Each number is 128 + 32 x the weight over its row's rms, rounded and kept within 0 to 255. Layers, rows and columns count from 0. Numbers have three digits each. The size before them is the row's rms in percent of the matrix's.

# layer 5 MLP up, 384x96, rms 0.138, rows 54-126, columns 0-95
033:100109122110125120097138066110062104110112124135126140095137110099117135194157193115142160158145162142151106174145160161092154166194145086117064102108141096140161066113097131124134141177120135112169149138134151087137094123148032110101130176101131116069152154176129176121186107157070118170
121:146038141118066147090088157077121107128086165218098086144144135087108110172115189095078197135108123131143108100140191148159130152172129174096150142091126138122161110096105108095082140115145141043133139179125146129129120143101115166122094121158146130130190164128113123109155107083135117108
097:132117136173112100078149044113113133183119098149150120128123118125141138128172168083101092138099171133146140177131169161128156119139110125126066102127106142118108119078094163132106167108131190136167137156119135132158096122090130074103140173205105130076143073121125082045128102065157094199
098:131070168114164157056117101125139111136149125102129112113191103078162118140124128099091096135180149068175134173149137113136128177100121129178120111041089131107161110106146129105171126145198058042115130149137128166104140168164094093149123169127134101140133125117107184185120176143105124147
087:129149143159161127165169123169086133074110152201129088141091119171113179093120120095157155133137159147129066169108184161118170132179144125186086129123107066118126187111080128153165088096075089158181138131171104131117148075158109144122154137093154126114206122099187163130154103112117123129
098:148135154190062141087124049123112048120124125134121159150101126134103163117084146087113188101178153105196109170150128128163119159180122065142092148073087132084121138146161085121115161162133114105154187106153108142119122129103128169130151152099164081089176161153156147120119097160098156173
099:118100090136144163124168125161099105078118100148103147119142045100172108156193153104156101228169088162142158156122138116087140130173167085196126153144121119121170111062161132133102109145111178072165148183175130142114174104128123111102136132079095097165142157152095128125138131143167086129
091:096157085162124094173096085112122092196166092133112104119131106081103171164100156104089104176133131169155107131031142131144204147165150153127076174153109054158139159128127074107078096115115143159155124158118126087092121134137137155182118090121138118149129137161131131150186109184105099149
093:144136106107088125161146066138114093149142149123109132085096119096077090243240156085072156152185152099130108119113120200164160110118127134090121170124195094153138171134133112147100191118157147129137144152184092095120099090149130131116108161128141122140137137137135159115164114142112138115
096:079187148165078105169120109074089166091135116140104141102130078090118129144155113034152121172147129121092109138082173113141161128148160100153109150116133091137113124147137142123144181155137178118189178150150080069062131110104130073092097173160152073116141133147126162134171157156114159078
091:132146141119146159172091090104140119168142151203139156143109099114073122132127152132155126169133186116135135163109216137131105102168126115177115084153112092167121097157108150148189081105115124130149101189095144185156046125120108166158137134059122133083168102092149128147158135200154132176
101:090081167137144077142154145123120103167099158139109152138111163134126101164166112126173122182127104171174195125138086076125210156130185114157130144074150113103141175094107109169130137070136119150104093143081124065147124085162097135097104077112138089172133141169046159144146105150126094150
095:126129074112133134183132102159106105110145132110126124119131096140127107100122127067135179114128121099168103165121112130130110157107121128045095164135136090130121082073150112132076117164060032152148153141148175088166069099155133123100157159137211131089146143157176188106199129111103142159
081:092156153147104164108139038136111095120145093146148149111100128056138105147123187117124186120161169157203143109134119097067127116115098109138139122122150090193177136131150116126163118096162109074142101151141164111136090147147145071150139135129195131125099140138177234123112126140119078174
097:133125090119060115089134085144151108148143148135096179149103136066163155162095106095077106128185149125162146124103101157149182190166137107152134143149166118137159138146156093170089143180136115110212116206119092107167117135145143112111104066073156136109161136153119153088129170106145134207
088:153058128132113098102120144121100110184137084176119119086190165165058134195204091143173131140118145156108093111085152099081105162099162144143069103081100111159158121097102088122155135154111142107130103133142149099162146123134126102094162169125134102118104184093075177158108095129076121177
095:132126135054134154111126085101088110107120139163072127152117153119136142090106108101164096134160102147158095157133161102132108165185127111106069093096094061112137122106123163180102153165061083151191154104098130122176183146146118136171132135197131131132167175177139155135166093123071192144
096:107076141156125104118104089085116084120172115198129154165162130082128119167122155087118093156132073139125128177134115178087145110171185152218071130118128128114111120114120146143172109125138149068221183151164111160113106123152118103116167143142128146136195122066154132144113162171137155092
096:095131104177168125101121159147139143162138166079053129112113129130155125170203182120146078197104130139140158142145134094141196131118142167132127125081137161107119134164115102163164164117169144090105157131051105148082107165153064128147116112151174116142142079121039097157160121114149104169
083:139113132107180091189149145094104044149161095180157095147153129083100136126145144117150106192134132086138104160116104150128125136151150152159101151141162033129099112155082095142089090074049137140110149109109105151175125147144150111162138099094126128083127177152103090096186129107070165098
097:118117089124127088084190099116123153171110109139147056085146106105128122138143105094116127132154135079153086147102162187104157122107126080157174077098151082159118128115070152160070196173169142125165127112095106059187104179149138135132168138106102122125111169143103151117108143188100192155
100:157110087137152113042087121086140090159109116115116118164162143122092088155157089103133082186100153095116078117114142096133162159146114163147141106140092136092176179140112163130180130130130102077148122180133141122086137104179072130087144159135097155162150147088122092207160100218109152139
105:114116111070136111095190143119143141120086119116141077171107143125106131178143136117159140176123164152155148153137116124135075187134134113097148133149108172183133080087092103137096130142138141054151158125148105117090108109173112146107096208087100057084144090154152138059171074142092159191
106:144114060063085104114156136113157124066131086171072136145164110089146127111110108115086112134088089128133116152079121074100160104157157070124156111092142096145194105071111097146097205130061131098119114140111139150102140125166107129076161142090065121111108148130097155127191103081141111149
048:100127100181107134115129072075091114144093109152056141117103092104083117159174147085148133186142119131158099104067129116115160174153126117163105148104160085154141093090080153153136148149102087070158179135100122095128121110180067159093159172112102064106144129203108148092150099150125158159
122:120097136175163128073138091118112121129129136145155086139139175174165080212163178131082125185124094144129124133047080112087178072181131115193142144114128156157182143158093123169112127135121109121093141154068115153104113125173109148143164149128173118166114105124145148087173187099107131097
101:158074165088108141115131128116085055143106139160101082164099180195092127161169170118179118159142093125185112137070138117109126136150093166136102090118139106122159136184093170136111156123135123162131092150053174121177173162159128176105178099127109101085139177057110129134143154141147146116
101:128105090133094128127099105115081127167121149158062114092166136130099142155145098138136134155150125101149099113101184111172162091097136125126118131048160063146124157135063215129101157089199135143121148089080082129130118157137120149064164101132131084117132126179195171118128079113086172128
102:108082095112142072099196087137075150122164105192133114157155123102126147165111174087143109109176158130135096150142127139120161139143110124093131145123136135149167105089166120139064214144110131134111189129133088130156056143193142097120140162088114158096119173123167128089182160084116202124
098:085142126130163141078168146126131141172128167138112094091137166164111137088146173108079130097132157173150108096109172129133119166144146122091107121163115111145184116097114115102180210147103116162181087127141156106088097112164115124128143161096129092050133203116118209121124075154066180154
105:128062061170160109130141121148091124122088172166135055109121079170099112120102173094129110151106131151166146129086180097186106158141130039134143072129126175164097124079141122164091184189105110139177145140096127159145156120121113086124124151114139118131073115145086101150144078119159150083
106:162137152113160105099176123115112122122097140158169087085117127112111172153160142155113137108103176157128139142143189093119086201138139093181081123062143113176140078166093108159184166123102122103164168175096099141106165116130110095106136143191148064115118197123084164155071153172126119107
109:105060161103099133091119085103117043164119094137110100121150115113106139135133118109101114154137104062171093209171150146090154168142155075119127074107189079152151158173138114115110117152112119120130114151072170105156060133125114132082115081140157143129171151098107121154206104165108090139
084:132152110107125140120148125159072105078116031115133082150097141162165060126119165037161109128094105164166071140096168191136120103180136153161078136127097128114086134131131171182129104128148152101184140189129136118150148111131117170116128127107134164100165089159107096091147116145124185095
109:077105130140072119135150138143101112132122092121119122165095143098078174148111122113097087151182106152130120177139187184143104170157105139133107089055196091142115115169121120103154134131138130111160120222146100121103150161154128086081116127097128108103151117115083146097144097080026186135
087:108097149135126145140123162143143115155125112150079097104149153103057200143145130132094111167116094080103110125085124149137217143093133120173105123122181082177142154134014095199148172106155082127114145173078104123105084127146080146146141132093105104099112116127094134157151088124094103145
103:132069149171132154140116153110120076126114140134155154148133129131063093170109132165197203102126144130169136116155141124171120109180118167118154078100102175154151109123104150135131133147191100095125125058045141143103162131160088136041195131157140111138168171145156092100124118161120158163
078:110153184195138153166098133126142129157161179119143186137101116101127091153170166143167127151165110125138158128121127110103124102157134152183091123073070103114136108119055141105187121174161164097128107170159177122144126207099072197136126147052155141138161116127095180141130106171150127138
100:143101134142096169109089156102162132105103137088087107136065176087137157164134118110099150135118115174171156165112141125061144157242112109117140099092103114110155137130149150101133158156097169116095142141070127117161137113157105086130136083128087157138112141175151094097189127109026086149
090:122038137164141139138115161103123038159120152154158086164127139069080121119164166170157112159134138165138156118168089141121161084124152189147080203132137064079142105098111102178105092112112124107112148131083129133122141170088115088191123117112144172122157136180157089136144135133130159087
127:141086163143050120096107130111163117121111141116148181130118139137098103150141137073114087132089124073141114152045117101108151115141135114132050141120152072136213098139120113176105138148161087058122117155116092088106171139175083114130169139105144158127199152201106172137116115151126092131
097:158113125170052059124189090140072128157089131165156132120183083053064135114192152132105150126087107143127162154192112142105119181145168126119087105126176121169143132146079170094083159133076116120142113154094137115087155113158112152114108169141095131109138128153069071123136104133120132137
112:158087093140111149114137090087134078176115112128143112137083134027142133102177093154147143117120134146206104187099140124181154109139161104152104115086088031100173126142126105155135147077190167121108125097099157141137111120133134133154091130071111114093134140126156149163178169162127178162
104:135131114144083065155125144111133129198055131130136125126150117104099131202136164163146123163067118117120127111131094145120160189184147081125121072093178128152143146049143129131130167140103152110104106194160096125150124098158107202085122127139177100164095115161061092142147173095142110144
094:107098112092149127154116108141113125149101083146077097098112112113116139144173143107079081171095092120143122177042156076115134151134147116176191089139106056131139127121111194182118111116063121157196115172105097141172124084146139059098120100086138104133089124115141131178192145123125136119
105:108107140183056117118150041121169162145126121110124141153151117092050145120141150099094137126145084085104079095128220152198098117190156153169107103153133117178138075124123134135157152151160113058107121109066152122102080153171136130084123160105112144113131137122147147088116097104112135107
087:091135161137113102136115185112149116104100144071124098160106056119112099165171145155127157112112122157118169129081162127107128186148184074153108090125167105180152067134103136080157212109156199094167126117155127089158073136111095166111133109089142136118133157153154190151157179114131102160
030:122127107172088126063145069112033119137091134132112151110122107103101098141142187100112154128126135156158137116122160157125146140160149090122073116106116112166160113124108123117087144154079080099160146136114151109117125135151059156078189184089150042110180142152093145143203072120099144137
104:079080130123172117113097142141169121122119124139130091150126144047122116144166142144126086154118135110152178124072111130074243169111089059160108118088189092110161137118085144130141174080148128160127142142038128138078167129170098118086101141134138164118161103157083119119136106144122131136
112:144107146124132112126113123136103032150135167149119154114148099101061130158131178167132126160116091125135145120165207135163189129183161140144096171103141060152159120093116163136096136132148125130204131139043132099168077124097136146090164089069115111161141138095112140135119139148138146208
091:148154138144138136152172084115094119104103116084073166152098171147068109144118165073112105134117144145153111127172173152144191177148120161094107138161124060110108119119121114128190168075129085132112170116107086124176053104133111133151131155143141100026132124189158119166118095144128143184
106:146126118150129114124112144099108159108111114180112094092121152143132100090135179036139128136060121115131072144117134192111116136118141152062145146097150099093162098141079071135142124130078139156149167094147106135102124087126045118157142133092196052120122197101114167136142150176073112116
100:179130111121127135131147156109062124142141091153111151148101079088115099104154121080148143149069143144142129179085188096124137143172128137115063092106114017129160090065138108150077123136124148134155146119134114148180109080159127148151167077100081111120157087181155155081197131124146140141
087:116104149100140193153149191132141113157146123106154172086099083092125088082166179135106143102186133169153128066179154128190104065157115158141140155080153024151162121117099139091145104105148134131127132096152151131121127108113118165167174106126157097083118173061161114104166116142106139134
122:115106162160110115126151145118106093113130135124143154120115067132107133208136193081162155111170180135144162124126103095118215128129094117184071143109194173166088135117123093158039139148131132041162122112111126117162133158118131113116142146047122103180121142127081114157100142153135129117
110:084087150135170136130150104129155111117139109169118120070102110134094165128125188103097117131092108105165076114081184180143138143142137122116123134103129113134132066144098115159106190117122107144175191108054088117139065139112129192079118103162096123057160131179141129111179113138130208085
106:145097055122087128145156155115059138140105099161074164122104142112094139128175130100108203129155164153135079169090106154115106163084153071122098143143137131091114149121115143153098153171094064129156173157172139047170168082136094125154112119095135114111162189145110118108182135109118126067
117:097103120111169120102107049155083118139090147159094137088153092110147107167163108089148093124185210159115089159101114180118173150153130067155124090160172122138107121077100126118149093126112181130115136116137120116204083160144118105125141160123185136058192123114163143076123092143124150100
114:141110177133110124046151070095065181130131101129082129121175121136119109144128103119178114115158143100183135142097156122127141109159188097113173097060113089126172108108161081120117127094093096062165147185133129077130120109083120111094179152143145073118097136182130161092107138130105194131
094:145132123148135161103129153166058074137101112092191138161109154092170121175151171124118173124085084134072141111087111108133110178140072127114102122096108163118112136109098171108185154114153133086157156079111198148179177172093102109102177152122128106056101140087104109141109090119098184119
091:129143116188082098112175121103098154055093168159102105156134084123124142104155112105134142114160170153133137108079123162134152131192167088073124161086130137128080130192110125117103136154038116122126182133092110093058167116127072121116122200119163105152139143161087141098117161125170167102
081:144096147114171161149172159117180163112099132155141129100162170106119138132192124137118161133064114146149133160170216108160170161146153167084075103160152116149125114114117125127106203093091180132159137153078095143112083136116144113103120098147080096087175164158101110176126101074140201149
107:138111125132113066135148065077129149154145113159097128133102110122138107108177206127099091149170141090186121137128176127185166149160117088143129138108161065119146153080169050113073133111085154132199151195160081103171149075100117117154138138144120114153155161168104137097171131099125136130
091:129139105103126100155135119099115144152147132150134139072132181140122121182169134117028092144179113147136103105098119190130068164118094110132142163133156091119138109105067050135172123140079113090112129167180143154130126126121127103145170172106183075030127118093123140152136107142111061125
086:062092193121109119102102136136083124137109134154168148183114129138130104137187178086099097164166119115127066106154143205152143145127082143176052121184106137149121158105103103164080099172137118094159128174148097097125139169126078153178130131141133132096139182093162083109145092155144092083
105:109105152160150125097163098095111125146151084164159145175125075119133119078130154093125096163106167179117170127159166192122157159139122117105082093157082100103068101125099148122087170125107130169177156159097112164188109082186126107133125122119125129083196116125149133112216068104116155171
094:116118119155147111115149110072129117134106192103078092059069103152126117195138152097120163155137157161141157095139120106155123204106106101134122148115108124128132161120053140149121141127088146099169222102168124167111169101140089125104130168131146123122150174098097210129168168180167151101
112:122110151136161143099123042119142068126119157166125146109174146117080108162178178133136089131193144094174132176147144151140171153157088135198104124080107089098142111153122130156167118167154110053160128144097146097113111206121092152134171153088182134119155132123079171109133147168088111098
126:108124089152157130085174094103101137173131081195086113135094115090137168123110114083103107147109148125133077138098156115155129149133125115154090132147122040129101125101115150143077203158060123134237121172081111102157091118176143115149115131092181129105152124127124127147199121114123165160
093:115097055157109104150217124115125082131131118120098143130176127080168157143111118195135156105192161150191117114129125096134163117082100153152116124184152135169204104110110157140098174163174135120070140135144167107094128140146104119101126136128175083136123189122121131107091147066120189166
095:108110133110101170121135059090129081133136120137104146136129081081139115085134167060112133112201188121145099123170141187164160085140115170181082104167093095179151113131072106120146123141114095122118102124132173128127066143084117118156141142111203133053177143115141156095152121175087125146
092:109109103118167164112219158128088145108147122170126133132080133132129129067155143076147125099233148176151081080099144131128163080120141117173131157115134095119149122112124067133061151089079139108136097120153119089110140081114137187123185110113115133094137193124102115123139143111137206115
108:063120071091095110084160152116117142167103098102134126076079126148134092148164104131119163175112087128139108144141132087157106153154178101152100116123136014108134132078093140134099215114101131128123151102135154075158119146176131158177170119074160117112152146169113143088190117128125081124
# layer 5 MLP down (transposed), 384x96, rms 0.131, rows 54-125, columns 0-95
037:052112168127105161146157130178190112174139114156142067109154129090117122139105145132199127120122115182095116095136162154185206132109098126124193084111132086128156131140148165099181124103106165140123066161110100146090124134189105140090137148126133094157093128140078072117103162075097154151
123:149142128130105120148167086128123139147154106140119121094161176127121121091129104109154162144111155114113139089088159142122165074106060137145116114066096163044115120124152102109074109165199116130124147115123127114200070134187169132097151120161141141050091106145091096162150132070174057094
085:123120140098135124130109119138112155118152118097067106097160179139125078065192092122181168136102166119094098108088129138152174096127093140168089131135168185082096115179182105156144174115142102166066109106109201146137122149126163128170118084212109118148155107088146150117120085084134175125
093:082097114052096218109083141160113103120136053113130154131111190079144099083153131114042092097137093134153150121159104096165101083132100119122147161103152182140150156101148161142111124069093111109125136154152133112118137152148237144138122092117141162109102115123100120114147084167121128133
091:123097113084192076103087156074137165118118117116123073114161054109092157117125138162057090167089164145082156121170153088119115084123082137108102124129137086150059191112139143092144189140141122078102141105142121137133131203144114114123106135108102102126065130072093138078088126130142144145
086:139124124149116209131092116086082133156151123119103143090145052096145156132106154125156145176123126139168139175105117164082143147115158095172101127100154159127123212163111148031146142109122201140104115144128081171122128091083097127121101075115110175145177188104108164155130180153134121132
100:065147139151130140134151079183131147186191166116106169159127135126121143135081086129113080113151077149123082120139121097157129131109161191128154121123149087107098161101110118127178174056157091115102120127144129161154173162127186137167133184125081133096065158204152101148073145140103125174
089:160161145104085043134110184161192184099077200077094121141160152157096077160137103100113065135146079141126158099160083124108059065157085166109136134122125150115098122102127096171148144148119140097090118105188129118108147126153091117140135154091129132127191119107094121135096110106116155095
090:102104135110154208054099159088181097114150092108146094122115112148145102088100110175143169105063141130131107158152104053165083150187101149155126136176085141103110105155136110074092104156141066110156101147102134143120114113098209178110170146117130124096122119165140129175128126182099124102
104:148123155146122136172123124145117130102152075161114130116163093132091117119142124146127147186088091116153141094155159141105203134117104148111120133125149118159139122159195165081222122102182115080104136113126123045097103199128125087122142140201072108159108156051095161119099096163139126091
091:101113075096104050115155129121137178086120085060160142123155158123146095099138142111137098111165075098161128085135030125082118150076129107078119151093181168132122168087124098161061180120144113097097130109132081099115132143147071135089093162113172107155073113134154128125125118144137165119
104:145142152118096154121128166131173144123129093156120143114128058120171132141114162076178165149044174136105140146082152099104150096199086057107160149181068148171112147185125096106103101136158115153140155104093077149147176087129140145148128080079134147201135156140151153164146161147122109124
093:132064146185105135041133183098080147120135149112145130129182102084117075131098132171146121089097160098134148119088124089109127158137130092114135108147102170143105070170124108111125143147118127183142110182060111146128080151069060085143126093141086146091126100137110176142151145102144081063
084:136143139111089239155128090119205111173148060108168121150133079118162117078132131093117157147125116171123135216154112114181122133132140138166138134160096119124140118142116169073105099083122140148150112175109099155173083086114220174165144088148120125143134128141150086157143146139145148122
096:119129148111148146158143102171072117054138100124125101152114135146147106139121151067109115134094133144094166070111092108123142106230170169131136135132099134095157128182096164183127131084136082129159074087094149060096176131121123169064138096172064112122133123118196115174149139148128138131
081:142129124071169176104100138134143097039128093122088127136074090183142075138119163100146169163169141134174103126092145113129149147154112113119186134133118151155110156154092149137134062119122072139095138095145150149147163119107140208174194094132062088105145097135165054124151125097156141141
090:105103113142142126177205117128137144124132097106148102095183039126127171114127120162072095106094163120189163127159146117127157100068117069122120155089093156150140170113089093067088108128173126135093117172156116121080077119150122074098197112102144099111100116087141168079111089137143111144
096:163134037112105128106150118127112112095134132173109149136147130176138107093155133139130082077107215071134133125156054101153130084099127152083120073087103157131134127109149117165075117118114146175032136104174109087115164144151138106160102093166130133136068102125103173154184156103121109125
101:174153100111088144206120096181164127158125085143092133114138161128178159135132132148180196095134111073111103133119146186087166092134113093106116126122143094153102155143122143171143178139118109156115100136078137218128111130100129146150101086153090149184144224182123122120141164101119151081
084:145172127109111142068090146108137143058105188083121166184156137120167100065103179113122202098188101147143155101122132123101079152133152099148139125140125185180161113154092125141158106154120130074113125113174150121071135196163156144120145088172151091155135116092117116148092095147097074160
100:116060110122099082094180066129148120109171082110128187093100167184096142084095148115112109170120100108139152096129099109130114115183121086088132084110065191040167101130139124177155080101100099163136100143140154159103125124191169144164112110161157085114133108130104112134143146102124142091
102:158157065150135082163146074153158092040174136099134175160125097121090091180123083113152122119117171170124122088105193119159160111119063141135177126105109145119128141115093093086122095174126099146139137183123119156107139101075066120106087165123137105184180124119109116164108092123161180126
108:158108135157156135107120143138117140128106127145158148091160135146101122112085152129132152118092133185088076063093035152118081092073126141146098102207131086156132098102120079066082139163169111112044140130101096166071070140127133128089141120153183112142120171149118082137155089132154122126
108:103180111198115155129189107152139116131126150121106204144055114158156124145063128091099085150150119163125099090125139121139084140142137169133156179128138100116088137123108089154203152165099121103152167190139150102161181119163120105179097145146168152149143090098149081099129200178114124142
044:141117117103116158123061092101095075177142150161077167102148125097086171171189110173117119173163147119139104121133193178106130138128141145165123136088149112121172142105159129147098194163174194137146135099114174161143149124208075153140129140116116149089099163211113141155129132146148161096
118:208139083113148162133164139131155168149143169176108130123142152048132155179128134155156111133155100164148200179123158151111090113125136157155073146186146128143132115141105094113083144183158082171162065145152078109126136104112143082128072093141194133105190077145137138126141094133126148101
105:125132096087112175112106098114114137106164120103114118145073112142152111101102152084136159126102166075101141086112135072186154076087089131113135093139090106099134174132093080207113094162129166103082112107159101105104169123179207138157082162148165123148157089105097105110134113089053086114
100:102113156153119104147180115200119109143115155145093066125122135088110154071148170125126080154126164188141116066171136149173127177169143117071078123177123131122135142149125108136158104134103126138159121159164129077156132098133218142170140075105184122193079123165083094101090110119140161139
096:056107153140126139136107140140123145128098100075163160075124140120120111118126106144055142145074088117116169086140095112064124159127129155159120043075093105127123147116113121148146121074101082091106138147143185159111169138137251140116154107170119161101111123119094179174114155102138157110
093:010109128119138152119097119139151114133091055184156135131139140084121170137122134153116167079123121094146135076151126136109126163139167140132185101146145086115137107081116146086109104100107107132096143126142128087108164131123238188155145136131120085141071130176130100080152162057136120128
104:160148130141092141135149205188154075197140128145149132148133183095146093151166086131120129094158113078154119163057128067106144114120137134159204169133142134129202125176175130113150129104101142110085092148144087134105151123109132175154113072142178098125164085142127164077107131088152140088
111:140124097143086098075115117118106191080099088134122111170070098114156085148103143136136133111126118088208082155134145127132134149118141137094127177126094151115137139115125073188183129120142112137162101090145138187094164109093066163173121168088168136126072075139183064172133143065130111121
106:130128166127184155206148102138151151118155167100106113118173123073110115149128153189158144156149114109098129114131173153128173047196105097115088041149142121111157157131082108105192124100139171126115104096205146136127191125108104092109128099126096107137074170158104119142082149140117124101
082:132160085150185121128213115129195118119158188157126134121121070149145118139104126184137020093187148122122143162137093176113124097076147130120185138088132101132113119134143111152156169095139164102088144119119072168165161109156150109092165127137118203119084124140104150114100139178111118132
107:149099179114145120171160057186114127044099070172123060140137069131110158134125125136121093135125103162132142135148132116102143100081136153126162140064144171146119185116150130045138149117155115090138081125123065103092095114144153091124160076200112084142086171112096119153138152126125112126
088:088126119106107156139081120156120123129092148117048161124079157174183095156139145102098141140105087096131088146169137158097133073123116050126108155159077156165128205203106119147140149107135113113092083093134120156138161072114105160090101078112161153197161126133116161160152156103143135081
104:122139074123132147157126142122117054117105196103188165105060198102157101132163131095188146193119161127139126116075157132126110192130116138145121130135172139115127149157138157135179089137075126133122093108122061151100108136165095164184110101154091135130135158140118127155198188161136148073
083:138126042128071091079120131132114166102047137123134121095130103120168155135128180141173075133110144128142093155103132133146130139117105055102125107155096217171164147148137134091143158094059115145145142093118139163075161171089117123100103136182096167139156094193100132123179106118108119098
097:141110081145129139160190115089161115131096141099100099138169121119122077112122096133103145181122155157152104112053158111125174075143128134117168116105109108158101150188171184124141145171080186131094110134128053149074118147085174105110135127158153171142135134110099115116172176099099032157
091:132159118103123098080130181155173172129089174126140158153164130105124114153109081135141160113133120164141090153171085150108082168132105090133083149154151167125127133138082156122158184194068147158164075190185099172109174116188151140132139105103143146169137163151080180103101141183163159151
128:094164182164066116086134139089178111165145150134172183111117178115075107117093137092154146086103152131177127111151095145180125124102142117125115139109161151095132177194122100176125118120200147142115124167092130091119072088086089053080137139079106103122188128103112097113149085161121143111
104:134116119091147157130056117107214098136107137150184133140093138084175137086107178127122115137120117152149161109154171120101145111131081128171092120207145179137142160142141094055099095100171094105131044124129139132135148145073200138174150080108126160119136118116132088147092154122066146129
108:089136147076113190130072154184165131092138139105121160168101118181133093148101167129086065129142116106176108134085138124113088083142096077181138125136057172117141156115112113147180174113054128138153115130155121173132176123142112166162107155159156178097194149149163091134140169109140081125
107:155073201115138135114154155150150127134123166119160120153080117160134106130037137197048128113109117106131101183080161105087143094142101132111113136163148146118168090111123145107110117129140146145134185098191140138139088051103124160200123133120190144092142174157132122193098122133163134152
095:133102088103125159112134079140202085120130192090177176156081152107102142142102159115114180061115134170113117118133157150152149181144151098092148157149102183107137126133135075178195141151090102092063164132160093099119161085161125110158084052159158142119121166152161105139152127135101115114
100:106108109149155114148174067147184124177160099129077134127122124135089129142164133106144189105163122114113167127135128170164160162112106132154120163108107119106140107132119092101137144167166161146103086127147082086167060120141255109140120072101118159149102141067090151151131095079184121119
090:117165138075170194167114122176116123113180149134120125127111218133126126113158136123154141160121099114122121125099129102200112128088116095143139165107090122129117138121180147113109151070116150134104122086172046102130080139126106155142144086140113201099069051104069144191165096119109156129
022:105145177081183195190111130229201100213181130138077083143106139178097133157124139117156060159139141147137116127142154153141151146151118151163131094159088101108075127125109115117179079133167142109107107157102152109161099143131118089098154096126144101119109117091120121155092095138124162120
109:161134118108141164151161106113186188167090173182117128140099104131134114157116111110173097124158166140097114129101091151138135111166047105141137136162088111164091152160092118122144056095137152153154094097131089144146126080097081108103146052072099143181145152148099126155180183113179070145
105:077174121139132101132095203137187184102105172106112131106097135198080123143147148114135143064155101127123159127178105082124117149117095159109103131120203154190133104054136106106106146163142141092096179162167112086145134127130161126129126152113195104148098154129112165066110083159122123173
096:186113104149142123092124155140121192094149193135113123084115070144114088108162168088068145096199153155101099060105101118178117137128109079115149119098160191091162127186095130116060089112132116077148161124177163138144139116144159154126172074153142168138133126118148085117158153158151097137
105:099177093077115165178126134120086187139160103182130152122136107120100110114096114175133056104137130097158092122134183135175140126126083152141152147185151102101128130169153166165097198145115161098129110107171089157147106071104144106167135069131118089107167069114114186182106118129166123184
097:059137103154146133135130172156131077087136137127136156123122134141053081124172188077071111071138156176096179154172145096121141129142134110161169137137134132085110163157103152152167090139124088149167084139162158093111147155156188109136113107101159120112057097089115136121051190107095114140
094:096144123163117076154091088103176061132085123168142127156126163113123154208106086102132086059128193121125113123147067102098150155123155116145110120169131186124120170147168083086147153109135137122158067147096112082126132140161212133125105137160150182104130106148145121156141200114081134122
110:158190164142143155147159162089142094124149098087086170076172138124151148145112180089155167094063117106107174076120160100155183096140124127138119154127156097170152122131144183171095152072153126138139089113099149115158197081125185149149104114156092097175110123111102148153155126128064074166
107:133113146121111119159071125180091136182139110105119166073155098151100094177184105118119111107162133186140141184151107127135109119121191116116104115127198185140176130146111178097106115138140157084101110155179131117124183136121147037126127134170145139184091169081114152106111139183082078114
110:165054141127127126098109155128139087115091142132124118118132159161114211111131134087137127132107109090059130114105155094172085118126118090138066119207139164147051147165154131107105145178098158167153108132072118111107135090140150187175146069126151160183128154179119159166104119149088168107
119:200134160118124105108103151115132161166120183162181132042134118208130136182136081128165151106127161127090119106130085130126132167138123092151192075162153142127118187129159140089140113102117126119132072083140106147166110191132115076106124104195135153169136087136083135134111132181123125063
115:066064167140135190098089085160169152139113065179132117171171201126122080120100186179160131070113163135141104111154151142106129116136109113099143130103141063068112137088180102129120112160104156122106087166162133187091172109121157105160152144133160103145122104165122102145104092118117158086
094:194168110121135128128063136124074137151066111173114097096161176193103106146104144162170088081152121137055070144055130103142118142125165143136126142102114116079184080151134103100102157104106107109142077156082118091113093117123154117131121176123088128128137094135141115123204070083131150138
092:190110136120140135126128091214172125166124118170149089136126148181106119164072063144094132121161131077158121149075101129207145100141132154173091128192152088122101160133175120121154085135155104140105086125112087141147158092132174159119105102192160144097109109130103094107136137133192093072
080:068108142159108162121107098081142191160124138159129134108120081083114065114149088158124124133120135107152110149130102146087141147117051109191131147124114110129155145108133147056156110115182116113168089210120196144180150163173109135114130111119172131168119090099122168084097154161171057105
111:149138113127126107127116169150115124168070117037128141153105131127173155123094037122138087180119098186083090137131117155149149169146144138100148127166162138108102131154131153141164123116172124141129103107146136113113186191134138113174103175079085152141030123134148151097073202165141131140
092:110108161120133102130110130129138122126160127055122100123065199162147176178095131203201070042193110168169121176171122101143073110150136150101093113135087122100175104151080140118071113096114143120189117114111146126134136087139131152103160091133094126138143113180127127138140117125122169135
095:154152136066192079136049119042103184072083175131102120124142144123179129128138058125115113135129119128203099120105075120147114145130096154129098132114133057092092163108124139091120130156129132157116186123146156199147154152127147140125100145106079117118127119144127105163166174149187142109
100:115129131095124160128123106071044130076161091172121137059151106142114144123129078110078096080134146134085086160106154090144135154088111097138090104129164100161123147063123131130143218133143086134156111183141173114151108128120157117144164107153065151145126065115191168099113150155175122102
095:119123128144123124097114143150163122102142129093178134089132074167094080126142093169140203120125147107112107079143116151125131133152113119103119115164140107102074169080141088161177131101061095119109082077088054160093103126073150127166129145160162142150081112055138057154187150132154107176
117:070143099115097136141088130140064064083103106138149115112129137163108149095123065122138115133100101188063167096162144148151085112146144187170131148162147134121105090070153086125118122151125163111128127118162172085166157154163196140142092088074107234118129159165131135122133142161096116130
120:082098155111210123166174137088105077089147136150134149081191109096095138110110083138092137088102178133112140149162188141133086136145127088152104108178103130105126107096096157079133142121111049098123051111089097136135109106108145108094162067141111116108133102124155183125194163118171136105
094:111142162120149111177200125119113133093126142098118141160099076120122123105096126164065100107126151137067071140123152118126063137110170120156118150191110083179098160142090160143161086177122127146119174148129243137131158147138099099127125124060178113083164131101114168108146148165108088105
101:191073058163078113125177123113071098143119105123116098133170145092129097141139091155121187112168082130151193160126134147146156105074144077162115124085114157110141094169152114147130173112153113175138117150128043138070137093146163155121128051145114116165173097120125068132120121086124104126
093:128171131092117149168154032127136125140133077102078121175113142114173121169084083118059093130101108129158130178077124146157152143074159107085112163225118136119106147173113163120118135117173112128127149108144075134121147143151181077110117096082086163098100077146132142116161122190127111115